python train.py --rope_fraction=1.0 --init="trunc" --init_std_up=0.0177
Each number is 128 + 24 x the weight over its row's rms, rounded and kept within 0 to 255. Layers, rows and columns count from 0. The size above them is the row's rms in percent of the matrix's.

# layer 4 MLP up, 1344x512, rms 0.104, rows 712-742, columns 448-479
size [101 111  96  99  98 101 101  99 101 105  99  99  95 100 100  93  99 103 105 101  94  98 101 112 126  94  98 100 102 100  99]
[[105 107 127 101 106  92 111 159 128 153 114 105 156 152 137 137 123 127 146 114 169 133 141 153 121 183  86 105 125 113 117 129]
 [167 142 154 137 175 145  99 170 136 138 145 139 119 161  91 127 111  93 148 128 108 150 152 106 113 155 151  90  87 128 125 173]
 [133 147 140 128 164 166  74  70  89 126 102 136 114 161 127 141 115  86 115 151  98 109 129 169 132 149 116 101 142 107 146 148]
 [123 152 141 144  98  85 109 105  74  97 113  97 145 101  70 104 109 139 124 100  94 123 174  98 161  60  92 134 144  97 102 139]
 [ 95 118  87 115 127 132 168 108 142 114 111 137 130 126 133 150 121 141 101 123 134 135 125 116 168  93 125 112 143 159 110 133]
 [ 88 156 131 105 154 111  90 117 152 128 160 109 146 138 127  78 150 132 161 127 164 124 180 120 118 138 131 133 116 160 128 109]
 [157 169 146 163 139 116 135 120 128 128 179  92 121 122 128 151 112 114 137 172 100 129 102 125 161 112  94 186 122  68 155 135]
 [152 130 147  86 101 163 115 129 149 120 168 124 150 146 110 115 134  97 121 126 137 143 137 104 129 102 124 112 117 127 169 123]
 [ 89 118  98 107 141 135 195 106 174 102 158 102 111  95 116 130 168 131 144  95 130 108 115 115  99  89 157 134 125 107 183 119]
 [122 127  85 141 130 114 105 127 150 110 115 134 142 144 139 144 144 136 147 105 145 141 110 121 157 151 137 125 128  96 131 186]
 [129 109 111 134 134 130 127 154 133 191 108  99 125 148 132 124 137 124 120 141 156 153 123 113 118 151 141 136 151 126 158 132]
 [121 159 128 142 146 126 149 163 108 142 153 180 125 100 131 148 122  98 138 150 123 135  67 127 105 130 103  94 133 151  89  84]
 [151 113 119 135 142 109 180 126 147 153 114  92 137 125  86 132 152 118 150 137 112 186 151 122 178 119 133 118  98 119 165  93]
 [142 102  99 100 123 124 155 136 153 118 105 152 131 132 130 102 130 111 128  78  84 116 119 104 116 145 119 147 151 132 133 114]
 [156 136 126 132 148 140 124 105 170 107 132  82 117 116 136 157 126 133 146  94 102 102 133 155 104 138 106 120 110 115 157 142]
 [134 161 132 130 130 159 129 107 145 126 153 137 103 140 109  94 167 140 112 122  92 129 129 120 138 149 136 145  85 110 144 108]
 [128 171 130 108 120  99 155 179 131 118 167 119 100 139 102 138 130 133  74 178 115 130  85  97 119 101  91 139 140  93 128 113]
 [118 152  89 112  79 120 143 134 132 118 167 140  95  85 125 106  80 115 109  61 113  91 159 133 156 125 105 133 109 169  87 151]
 [103 139 149 165 114 139 108 122 119 122 153 136 145 146 117 113 117  90 140 109 127 100 148 126 121 148 130 139 165 108 107 149]
 [ 96 128 106 150 156 131 100 104 147 128 119 109  93 155 154 104 128 148 156 121 121 132 100 140 172 127 146 112 111 127  92 104]
 [144 112 141 109 135 167  99 131 110 125  95 126  94 154 157 105 133 127 143 146 125 118 123 174 120 151 130 106  96 124  99 104]
 [151 155 148 137 158 141 112 184  99 117 151 107 148 108 121 168 136 133 152 149 133 114 123 129 175 144 111 121 106 160 125 130]
 [199 143 145 115 106 115 111 100 140 123 121 120 124 161 140 123 129 150 148 127 120 141 166 126 126 127  99 140 144 132 135 148]
 [147 124 146 175 128 128 126 103 154 166 117 146 116 125  95 130 157 127 124  87 180 129 124 199 167 145 126 104 124 159 121 107]
 [155 121 150 109 101 133 185 128 115 114 115 106 129 144 168  75 143 143 114 130 147 112 131 151 162 129 110 145 138 147 107 175]
 [102 136 173 154 136 106 169 123  92 150 125 137 135 145 143 158 143 119 115 119  97 136 115 129 129 123 108 168 133 138 170  88]
 [ 88 152 131  99 163 114 119 164 149 118 121 134  92 166 129  80 112 119 149 148 179 138  83  90 132  77 144 110  92 121 115 144]
 [117 156  86 156 111  65 120 170  92 110 107 130 144 125 136 127 164 132 154  96 118 156 105 140 142 132 135 121 149 137 133 140]
 [118  91 153  91 136 182 111 116 120 129 120 106 135 128 167 116 134 152  87 171 153 115 126 126 115 176 144 135 143 131 177 112]
 [125 112 144 119 152 122 152 125 133 121 202 125 148 141 104 141 112 143 110 143 135 118 164 103 116 168 129 130  98  98  92 175]
 [142 135 124 158 102 110 106 145  98 145 119 134 144 128 149 134 122 187 169 163 116  67 152 137 160 122 124 114 132 116 111 163]]
# layer 4 MLP down (transposed), 1344x512, rms 0.0469, rows 712-742, columns 448-479
size [107 105  93 103  96 103 101  99 101 102  95 103  98  98 101  94 101 101 107  96  93  98 101 110 118 102  97  97  97 101 108]
[[122 152 156 110 116 119 150 130  94  84 126  77 121 116 153  80 193 130 134 127 128 152 181 109 103 154 128 102  95 141 124 124]
 [146  90 172  60 139 127 138 103 174 151 152 131 143 147 142  84 147 141 123 126 118 103 143 130  97 133 150 113 108 137 124 119]
 [150 150 130 161 101 117 129 152 116 152 141 126 118 154 145 116 112  86 149 148 144 134 107 137 141 154 183 119 135 150 157 154]
 [185 131 142  73 133 118 106 108 132 131 117  98 136 116 124 176 131 159 140 135 142 106 110 148 152 124 103  84  99  92 128 110]
 [ 74 144 122 144 153 110 138 129 135 129 121 132 156 142 110 120 155  69 159 105  87 160 113 112 124 116 103 138 156 141 141 118]
 [178 184  88 142 134 139 114 122 131 142 146 137 142 132 135  99 162 147 158 140 127 109 108 153 112 130 156 105 143 110 158 140]
 [ 74 106  79 116 137 106 136 112 128 152 158 157 126 163 165 149 101 139 121 108  82  96  90 130 124 115 125  84  92 158 126 149]
 [161 100 145 131 118 159  84 145 120 117 106 116 123 115 133 106 126 132 157  89 115 137 112 122 120 100 151 105 107 118 113 145]
 [154 142  85 116 140 105 107  95 153 151 116 139  99 115 119 113 174 145 126 137 150 130  87 155 104 134 130 161  86 137 121 154]
 [129 154 132 127 111 163 174 112 132 102 136 145 119 142 138 121 173 129  91 134 138 164 138 133 131 108 155 151 139 123 140 153]
 [165 123 147 160 122 108 143 116 104 147 118 111 110 134 111 107 103 128 143 166 151 156 139  90 104 129 171 135 148 121 135 126]
 [ 97 175 129 125 184 133 114 107 159 121 118 130 141 121 131  86 116 157 124 151 145 127  99 139 120 174 107 139 175 129 116 149]
 [147 137  92 104 133 141 122 103 123 174 137 195 141 117 122 147 128 106 129 132 108 140 157 180 139 132 143  85 105 173 122 124]
 [160 126 159 120  89 121 101  98 111 166 138 147 130 153 153 132 118 152 137 165 158 110 131 146 115 125 122 158 106 153 139 111]
 [ 58 111 186 146  99 164 101 116 146 134 114 108 110 133 108 136 120 154 162  86 163 110 142 152 106 119 114 133 137 178 131 108]
 [108 143 125 121  89 130 178  99 120 156 183 124  83 124 137 127 153 155 103  84 116  59 119 142  70 101  86 108 133  98 143  93]
 [156 171  58 156 136 110 129 157 113 161 118 128 111  78 136 134  99 166 120 153 150 116 141 151  82 138 130 134 166  92  92 149]
 [146 131 125 129 172  90 123 138  90  98 146 131 106  84 139 103 101 105 155 123 132 148 182 162 134 138 136 148 106 168 130 135]
 [118 124 148 142  83 155 111 121 139 134 126 124 110 121 105 172 128 159 116 127  88 141  96 104 150 140 118 116 166 138 137 155]
 [110 116 142  97 175 119 130 109 146 120 167 133 115 133 123 113 133 130 139 124 170 144 126 132 146 162 120 156 147  99 109 127]
 [154  93 134 108  95  83 113 126 160 147 125 106 162  95 119 136 150 147 142  99 140 146 148 151 129 137 109 140 102 109 158 137]
 [151 131 145 137 123 150 172 122 129 122 125 167 143  98 164 128 114 164 128 140  91  75 138 122 118 132  92 134  78 136 143  90]
 [149 137 167 118 142 146  83 162 114 138 139 101 160 124 131 158 121 170 146 116 105 140  99 138 119 149 126 146 154 110 137 134]
 [145 137 129 132  95 161  93 143  85 147 176 105 122 104 126 120 148 163 160 129 154 166 105 144 101  94 105 162 117 157 120 114]
 [105 133 136 147 124 124 115 157 132 130 173 162 141 106 154 119 109 127 103 130 170 129 119 144 155 156 110 163  73 133 122 150]
 [193 107 169 150 118 137 192 109 167 136 100  97 122 126 142 171 126 143 142  86 150 123 132  98 101 113 176 104 160 131 131 144]
 [107 109 145 171 112 144 120  89 115 144 130 147 109 149 159 129 117 133 136 122 139 150 110 117  78 114 147 128 112 123 133 115]
 [126 145 178 120 149 155 153 126 132 133 145 139  88 110 101 106 116  92 137 107 174 128  87 141 128 129 124 165 105 106 139 151]
 [114 131 159 116 143  84 140 126  92 116 129 104 130  95 127 112 158 117 127 136 181 141 151 140 109 171 123 119 121 132 172 126]
 [ 73  92 175 123 132 127 134  97 117 160 113  95 139 118 114 153 145 139 124 145 108 169 110 129 111 116  94 158 149 133  65 128]
 [146 124 158 133 128 108 159 125  96 167 124 150 160 138 129 169 109 124 156 137 118  74 144 144 148 112 158 124 127 114 101 128]]
# layer 4 MLP gate, 1344x512, rms 0.0993, rows 713-743, columns 448-479
size [102  95 104  99 103 101 101 104 100  97 100  99  98 101  98 100 100 106  99  92  98 104 112 112  93  95 102 104 111 100  96]
[[141 110 106 105 140 133 131 133 162 115 129 149 120 131 150 171 143 127 121 135 156 106 112 115 105 131 137 157 109 117 171 167]
 [137  54 103 147 140 119 178 135 136 172 122 128 179 130 118 151 112  96 144 119  97 138 129 117 147 107 130 147  85  97  99 128]
 [122 128 163 116 132 174 157 177 162 149 104 109 105 113 141 138 154 123 140 148 161 120 130 141 126 159 167 131 123 179 144 137]
 [133 140 133 109  98  88 151 100 104  88 132 159 132 127 105 125 143 180 126  76 112 136 119 135 101 189  85 122 109 122 118 102]
 [147 157 111 135 161 148 124 145 111 134 133 127 159 150 120 104 105 121 132 153 100 105 135 144 137 107 124 122 140 109 107 122]
 [130 102 101 152 153 141 139 111 125 133 150 105 181 173 148 110  97 133 142  70 137  95 123 115 133 104 146 114 102 116  89 108]
 [151 206 101 173 159 116 154 104 100 138 105 129 125 131  98 105 120 100  65 129 140 138 143 152 162 154 128 191 143  96 120 114]
 [117 170 124 147 118  90 114 132 156 155 124 139 101  86 139 133 157 149  85 124 135 126 130 141 143 113 154 127 148 113  88 115]
 [120 130  97 135 128 131 119 134 111 152 113 142 122 111 165 138 129 106 107 115  92 117 133 128 114 108 121 144 125 120 147 167]
 [158 124 154  97 111 197 127  91 135 116 124  85 156  92 119 188  90 120 179 110 105 134 147 167 161 141 132 102 152 111 125 129]
 [148 127 119 103 154  94 143 153 125 110 144 110 129 184 153 132 141 150  98 112 164 112 154 129 134 157 131 116 116 159  92 162]
 [145 143 125 167 130 167 113 146 143 121  79 134 124 111 110 123 147 138 138 162 143 132 136  68 140 141 127 112 130 104 153 145]
 [113 127 144 140  95 136 116  77 179 108 143 138 173 124 130 149 147 135 136 112  99 121 145 120 187 179 165 111 132 160 110 119]
 [118 101 121 137 109 188 139 150 151  88 129 124  83 122 149 151 133 117 135 130 117 121 120 112 116 160 134 150 121 117 150 127]
 [139 129 127 120 146 131 116 144 117 117 143 109 148 130 128 111 158 109 174 105 157  81 181  93 147 107  98 102  81 109 139 108]
 [118 131 133 160 152 147 149 125 108 131 126 143 140 151 100 120 110 155 111 166  88  98 143 139 113 112 147 100  71 109 134  99]
 [118 135  90 132 124 134  98 151 110 122 146  93 100 120 159 110 143 141 140  65  97 160 163 115 138 104 113 155 128 179 116 147]
 [123 139 115 165  82 115 132 134 119 148 128 113 119 125 145 116 123 138  97 147 132 105 107 125 112 114  80 122 160 132 142  94]
 [133 129 121 104  94 102 141 152 140  70 115 167 176 169 156 158 127 147 105 113 110 132 164 113 111 107 145 120 114 126 168 125]
 [140 170 148 109  93 106 141 102 131 114 115 134 134 103 122 107 112 108 172 128  79 114 136 119 128 119 127 139 124 142 117 135]
 [ 77 113 143 110 160 135 100 126 101 142 112 161  63  83 123 138 156 102 122 110 132 127 129 104 130  96 118 123 111 104 105 135]
 [164 131 122 129  88 104 151 111 110 117 113  70 136 141 164 196 120 134 138 125 132 113 114 154 119  95 157 101 153 121 122 119]
 [106 150 136 164 124 102 156 137 167  83  57 116 127 125 161 145 144 123  80 148 146 130 146  89 157 134 146 126 124 108 106 128]
 [124 127 146 150 128 114 139 142  74  86 122 153  84 180 115 139  97 165 112 169  81 150 101 116  99 140 146 129  84  93 148 120]
 [117 138 112 138 111  81 119 130 123 118 120 161 108 146 123 140  98 119 160  91 112 134 157 117 124  96 117 159 105 124 133 134]
 [ 95 171  93 144 133 148 148 114 184 145  94 140 122 152 113 145 122 113 121 116 109 159 152 132 137 129 120 100 126 109 109  67]
 [125 146 119 124 149 130 127 125 108 156 147 101 147 150 159 113 131  84 131 139 145 168 109 110 102  88 163 150 175 134 143 133]
 [119 142  87 103 128 125  95 137  96 120 139 134 114 110 117 100 113 164  97 119 163 135 142 131 166 125 167 140  86 159 141 113]
 [ 92 157 129  86 142 119 179  89 155 115 114 118 109 149 100 146 131 165  82 130  97 133 144 141 145 167 142 149 154 112 164 103]
 [125 140 151 113 106 122 124 146 154 129 127 152 169 153 121 156 111 110 149 146 138 141 108 156 156 117 101 107 150 151  69 135]
 [133 112 109 186 115 132 117 140 102 131 135 131  92 117 131 147 103 105 176 181  88  76 162 153 100  96 140 126 135 136 125 148]]